config.yaml
norm_eps: 1e-05
parallel_block: false
init: "normal"
lr_head: 0.0152
steps: 3875
Each number is 50 + 10 x the weight over its row's rms, rounded and kept within 0 to 99. Layers, rows and columns count from 0. The size before them is the row's rms in percent of the matrix's.

# up: layer 6 MLP up, 768x192, rms 0.183, rows 113-121, columns 0-191
# down: layer 6 MLP down (transposed), 768x192, rms 0.0863, rows 113-120, columns 0-191
up113 094:44 57 59 64 52 25 30 52 47 55 28 39 51 36 50 53 48 56 60 58 59 54 64 52 57 54 43 42 50 48 38 68 57 33 47 56 48 70 51 49 50 54 56 54 55 37 63 46 41 48 52 46 37 57 51 83 47 42 47 46 53 54 61 33 58 48 52 48 65 50 66 43 49 44 49 59 37 38 48 46 39 50 60 55 47 34 61 54 48 56 44 29 61 39 67 56 53 44 43 51 56 62 62 47 51 38 37 65 56 38 60 53 40 57 51 60 50 36 63 45 42 63 37 32 54 48 36 48 38 58 42 71 47 44 64 48 50 34 29 41 30 52 46 44 67 35 42 44 45 59 64 59 39 65 49 44 63 36 55 51 49 42 47 48 56 51 57 39 36 29 50 47 55 37 58 69 48 74 55 49 48 41 47 62 50 32 61 56 62 43 55 45
down113 086:63 28 53 57 57 61 68 64 39 54 60 42 44 54 46 39 46 51 45 51 48 37 40 46 63 55 41 48 67 48 49 43 48 65 55 55 53 27 28 40 49 46 49 37 45 57 54 35 45 67 43 53 43 41 50 52 47 34 44 54 44 45 51 47 45 53 40 49 39 58 43 50 53 44 56 55 59 57 30 64 59 58 57 45 32 61 51 46 44 49 61 43 44 58 30 53 30 41 64 41 40 36 40 31 51 66 53 49 54 62 38 42 63 60 53 48 52 64 56 57 59 56 37 50 37 39 68 51 42 32 42 40 58 59 42 49 36 52 51 61 52 62 57 62 46 44 44 44 44 44 52 34 53 42 60 67 46 69 31 31 45 59 32 39 35 35 55 58 45 62 41 50 53 70 54 40 53 42 51 57 62 57 65 61 47 50 40 69 41 67 36 38
up114 065:47 57 34 38 60 26 79 53 53 41 43 48 37 51 44 47 37 51 52 55 74 44 46 39 48 69 51 50 43 60 45 58 56 33 42 41 35 38 58 47 53 56 61 43 35 56 57 46 52 50 47 49 51 49 62 54 52 47 36 58 26 51 46 34 49 56 54 40 47 43 52 35 48 62 47 61 45 56 46 57 55 41 51 53 47 42 40 51 55 43 38 36 46 52 55 46 56 46 41 50 53 61 42 40 56 40 56 45 65 59 40 47 51 37 38 71 43 47 61 57 41 56 41 30 49 60 56 28 38 45 55 47 38 55 39 49 39 40 46 34 55 40 43 54 57 54 50 50 46 80 62 57 48 47 41 43 73 61 57 75 68 58 68 44 45 46 51 34 38 33 50 44 31 65 71 50 56 61 57 65 49 45 38 46 51 54 44 31 53 64 52 61
down114 059:59 48 47 45 32 47 62 45 48 39 55 67 39 43 39 32 57 30 41 32 44 48 65 49 44 47 35 42 38 46 45 46 56 45 48 45 61 38 58 42 56 53 39 47 53 46 44 73 52 38 54 59 52 51 26 59 48 62 39 55 54 43 47 70 63 34 44 49 45 51 57 52 57 66 68 44 62 41 46 55 70 65 52 53 63 47 36 52 52 48 59 56 52 47 28 49 37 51 45 65 48 29 53 49 34 54 65 65 52 59 50 68 42 40 55 37 54 56 34 36 62 51 39 57 68 49 64 43 43 53 63 56 61 46 50 35 48 58 72 50 35 51 52 47 27 69 44 55 51 39 34 40 47 34 27 49 59 47 55 39 61 55 46 57 52 51 47 59 49 63 52 69 47 50 61 71 53 57 37 42 47 47 65 47 55 47 56 53 43 55 50 40
up115 080:65 56 54 73 46 41 58 68 42 61 51 49 53 43 49 57 61 61 47 52 48 37 62 44 49 40 42 47 57 40 56 51 56 39 47 48 46 51 64 46 40 47 47 33 54 54 61 46 49 38 39 54 54 57 27 34 35 46 41 41 71 45 76 47 40 44 55 60 77 44 56 43 35 33 54 35 48 68 28 67 45 42 57 45 47 71 60 52 49 50 41 43 56 63 55 58 49 45 46 59 65 38 35 53 58 51 58 52 29 46 52 56 45 67 54 55 49 43 45 47 38 40 52 46 68 47 27 44 36 36 52 55 57 53 43 62 48 40 46 67 63 38 51 62 63 52 72 73 46 53 44 54 42 56 53 55 38 44 36 46 23 36 48 54 55 35 60 46 51 48 41 64 50 51 55 50 47 45 70 52 45 59 55 37 45 55 43 39 45 57 55 46
down115 074:43 32 40 27 44 56 41 52 47 65 56 57 68 51 52 49 37 48 40 63 54 57 42 58 53 51 54 26 55 48 44 61 46 52 62 54 54 54 65 52 41 40 72 61 46 53 29 45 39 73 66 37 59 47 49 46 35 52 62 42 30 38 58 57 50 45 64 46 39 61 56 46 67 62 60 49 48 30 60 62 65 40 77 62 60 62 50 51 56 51 52 59 45 61 23 61 51 57 53 59 35 54 67 48 38 51 47 66 45 51 44 59 46 52 57 37 51 52 60 67 36 46 55 50 58 57 55 45 50 37 61 63 62 63 55 36 41 45 39 63 42 65 54 43 36 48 56 51 68 52 63 52 55 46 57 45 45 47 48 33 48 57 67 60 44 53 47 39 25 61 53 56 46 51 59 50 40 61 53 58 52 44 43 33 63 43 48 50 51 57 47 46
up116 092:61 44 38 52 44 41 31 39 58 49 50 40 57 56 45 52 49 44 60 48 51 61 45 28 27 51 56 65 53 49 44 46 41 49 40 50 60 62 55 58 40 54 59 55 53 37 52 55 45 42 56 55 55 44 59 48 39 43 54 68 46 54 46 48 52 57 31 63 61 33 47 57 24 36 43 55 57 45 55 49 60 68 67 30 63 40 58 69 46 54 50 46 60 43 69 44 57 41 46 65 42 53 66 57 51 53 65 19 29 41 29 50 61 54 43 45 50 42 55 47 48 46 45 57 43 57 15 53 51 47 24 55 54 65 51 45 51 59 45 42 41 48 57 50 44 46 58 55 57 36 58 31 57 26 44 48 58 38 45 49 52 58 46 57 60 47 39 57 45 39 52 52 55 54 44 58 62 58 39 30 43 42 54 55 33 32 47 46 44 52 39 55
down116 092:48 41 46 50 34 52 45 63 58 52 69 56 52 54 57 40 55 61 36 43 45 41 61 53 49 45 44 45 53 34 46 45 69 57 50 39 40 48 45 39 58 63 50 32 62 49 53 38 52 43 60 45 42 70 55 39 47 54 81 44 79 45 61 64 53 59 53 64 45 63 44 61 47 49 57 50 55 50 55 46 43 53 58 51 50 54 29 51 56 41 35 58 36 54 53 47 60 64 54 41 58 34 38 57 49 38 55 40 52 61 57 35 32 50 71 66 37 28 44 56 35 66 70 44 67 58 59 53 56 48 61 38 61 46 38 45 68 57 51 45 56 59 48 59 66 66 36 42 22 57 49 45 50 72 48 62 50 54 61 51 52 64 50 49 59 54 54 55 66 58 44 47 46 51 45 44 44 57 47 43 46 56 51 72 57 52 43 66 45 35 43 48
up117 107:43 47 49 54 57 49 50 71 49 65 48 47 49 60 42 39 41 63 55 52 56 37 49 60 63 35 44 44 63 54 58 50 56 52 44 48 50 62 53 33 50 40 47 48 46 48 31 56 34 50 44 43 32 61 57 57 48 52 53 59 70 67 57 49 55 51 62 56 45 48 53 46 53 56 77 42 56 43 34 48 35 50 37 44 61 59 48 51 48 50 48 48 53 56 52 65 54 32 61 64 69 56 53 69 59 63 57 43 38 40 36 58 56 65 59 55 53 46 19 42 33 31 51 44 55 47 51 44 46 67 52 51 53 63 46 54 48 40 41 48 52 52 40 40 37 66 34 57 36 37 71 56 37 47 58 61 38 53 28 42 31 67 50 64 51 57 50 68 37 46 46 45 27 49 54 51 44 43 57 44 53 58 51 41 47 45 76 67 60 45 57 64
down117 100:39 64 43 59 54 56 34 54 52 58 46 64 43 55 54 63 51 60 55 45 47 44 61 52 52 51 61 44 50 39 55 49 58 45 55 57 63 53 50 56 41 66 51 47 55 34 57 50 70 49 45 54 61 45 40 58 54 40 37 51 32 37 43 52 33 43 53 56 51 52 51 39 57 66 48 58 33 53 48 58 69 52 36 66 42 69 57 47 55 62 69 38 56 47 36 56 41 61 56 48 46 65 55 52 46 72 48 57 53 61 55 42 41 41 51 53 64 42 57 32 63 60 40 42 52 31 54 50 41 42 60 54 58 52 56 49 50 47 26 51 33 57 69 65 58 68 41 35 76 61 37 52 56 42 56 55 54 62 51 51 52 57 40 51 47 61 58 43 69 37 52 28 65 57 52 50 51 60 50 36 59 53 42 51 59 63 20 70 47 56 55 72
up118 109:51 37 28 42 69 29 66 50 45 55 64 51 45 52 39 50 64 76 58 36 54 48 54 54 71 53 50 55 47 49 51 52 42 64 53 47 62 53 45 66 65 47 42 60 51 41 51 41 44 52 60 51 48 45 51 45 45 49 57 50 56 34 53 64 54 41 35 51 43 42 53 31 66 45 47 47 53 37 41 49 78 47 48 62 53 50 28 65 58 57 34 50 57 36 50 55 71 63 33 51 42 57 43 55 33 33 57 70 36 45 56 47 51 51 47 60 30 50 45 53 43 43 56 60 61 62 57 56 63 57 58 56 48 64 55 54 51 44 37 53 48 52 55 58 72 46 34 52 45 65 46 26 53 53 55 47 43 58 45 55 46 53 42 57 61 51 59 60 44 64 56 42 63 19 44 40 43 44 42 44 59 45 36 49 38 39 60 37 51 56 35 46
down118 113:47 46 51 48 42 72 51 57 65 32 53 52 48 50 47 59 46 53 45 58 49 40 49 49 40 38 59 45 52 43 49 64 60 52 64 51 41 47 63 44 53 46 43 25 52 45 58 35 55 50 57 58 57 66 53 62 62 51 42 51 67 51 52 61 44 60 45 59 46 38 47 84 29 47 48 64 60 40 62 50 70 60 52 57 47 52 62 45 51 37 44 58 63 51 35 50 50 36 63 43 47 60 50 42 71 68 46 68 69 38 51 44 51 64 70 42 49 75 53 50 48 65 55 45 43 51 57 57 67 53 65 59 55 39 52 48 39 64 48 51 64 52 43 27 48 51 53 32 43 56 30 40 46 54 56 63 55 52 65 56 31 55 57 36 47 44 32 44 58 50 46 28 42 55 38 44 59 49 49 45 45 43 55 29 51 62 49 49 45 56 42 36
up119 095:59 51 60 54 55 72 46 57 57 49 48 49 41 49 43 66 74 60 56 62 39 45 47 60 38 56 55 62 65 49 42 47 45 43 56 58 56 45 42 46 47 53 35 42 55 57 61 46 42 43 37 48 63 62 48 43 65 26 47 57 49 50 46 52 60 43 44 65 52 49 57 45 51 80 43 34 35 53 50 37 43 70 51 54 49 66 49 67 39 53 59 58 49 56 51 60 50 51 40 58 47 54 42 54 44 51 42 39 58 45 50 49 44 54 48 51 52 54 52 54 61 37 59 44 60 44 44 49 58 46 43 55 32 48 40 58 57 33 49 16 44 34 55 64 77 52 56 51 59 73 60 34 62 70 46 64 55 51 39 58 35 51 48 59 52 41 39 21 50 39 68 32 48 67 35 42 57 56 36 54 45 52 44 52 59 54 44 67 44 47 48 40
down119 098:62 46 38 69 54 41 33 55 68 54 44 53 62 29 51 36 51 50 52 32 46 60 51 52 52 54 39 51 55 51 50 65 53 45 38 59 43 52 26 44 52 42 50 54 42 60 45 50 42 37 34 52 56 48 46 59 35 50 53 50 59 41 39 66 59 67 46 49 58 45 47 49 52 59 48 39 49 50 55 36 48 43 39 52 41 36 39 42 47 43 53 39 57 44 63 68 51 57 40 48 54 44 70 51 51 60 35 47 66 49 70 48 52 49 67 52 30 49 36 59 44 40 52 67 51 39 46 58 35 50 41 67 50 59 62 46 54 44 57 53 39 64 64 52 50 38 57 68 79 60 52 52 58 58 37 49 48 31 56 52 40 52 59 41 62 51 40 40 75 46 57 35 58 51 43 49 50 42 35 72 35 52 39 52 57 52 69 67 26 40 47 40
up120 106:66 65 45 50 48 44 42 29 67 39 49 42 61 47 38 33 43 48 70 35 42 66 56 52 61 50 41 44 38 35 56 51 50 43 67 54 48 46 64 48 42 61 58 54 54 63 42 30 72 55 48 54 51 28 56 55 45 45 42 41 59 48 53 54 65 42 55 77 57 50 58 58 68 43 48 59 51 64 70 55 49 59 41 42 63 36 49 44 35 41 51 56 64 39 57 70 40 56 41 54 55 43 53 53 43 32 55 55 48 34 47 41 40 52 50 30 47 52 54 50 41 61 39 49 46 58 31 53 42 57 63 57 55 51 39 60 54 62 54 57 63 50 50 48 45 39 52 63 66 66 71 39 58 40 67 55 45 47 39 48 45 41 46 46 37 57 28 53 38 33 38 56 70 59 52 45 46 46 59 58 62 33 64 53 39 55 40 53 40 54 44 49
down120 107:29 44 58 46 67 49 52 44 43 64 54 45 38 57 54 56 52 45 45 41 43 53 53 38 30 51 57 36 54 49 47 63 56 58 42 42 45 65 34 53 50 40 35 73 63 41 44 33 45 51 50 72 55 38 47 64 56 71 59 42 64 57 53 50 74 58 48 51 58 66 21 51 45 51 42 43 24 48 54 51 47 37 59 50 46 46 49 42 40 43 67 56 51 36 57 28 35 46 49 42 82 51 59 54 60 49 49 45 71 54 40 47 57 37 53 48 49 49 62 56 57 54 47 52 52 34 73 56 42 55 58 41 59 42 56 55 46 43 44 57 40 46 70 56 57 53 40 47 36 46 39 60 33 48 39 39 54 58 51 65 49 43 55 45 57 43 41 37 53 78 49 50 38 56 49 50 46 47 48 70 53 59 47 50 43 60 45 54 53 51 67 52
up121 105:60 58 59 73 48 53 39 43 53 54 62 40 45 24 48 44 47 50 39 59 53 60 53 56 36 35 59 66 48 52 31 74 33 37 42 63 53 70 29 55 46 56 41 45 60 51 51 60 55 42 45 39 27 66 68 71 55 40 67 48 57 54 57 44 60 50 60 71 64 48 53 35 58 44 42 60 45 35 49 58 58 55 51 43 44 38 51 37 51 58 63 48 52 44 49 61 39 42 67 53 53 41 51 60 52 44 57 42 51 48 64 42 44 37 34 44 35 41 47 46 61 56 36 50 36 58 55 64 59 47 31 36 51 65 41 37 56 56 60 49 31 58 42 47 52 67 39 50 60 52 53 55 64 60 61 56 73 50 53 48 49 40 41 62 61 49 57 51 62 40 57 59 50 52 47 67 48 44 56 58 36 41 58 54 34 52 49 48 40 52 57 63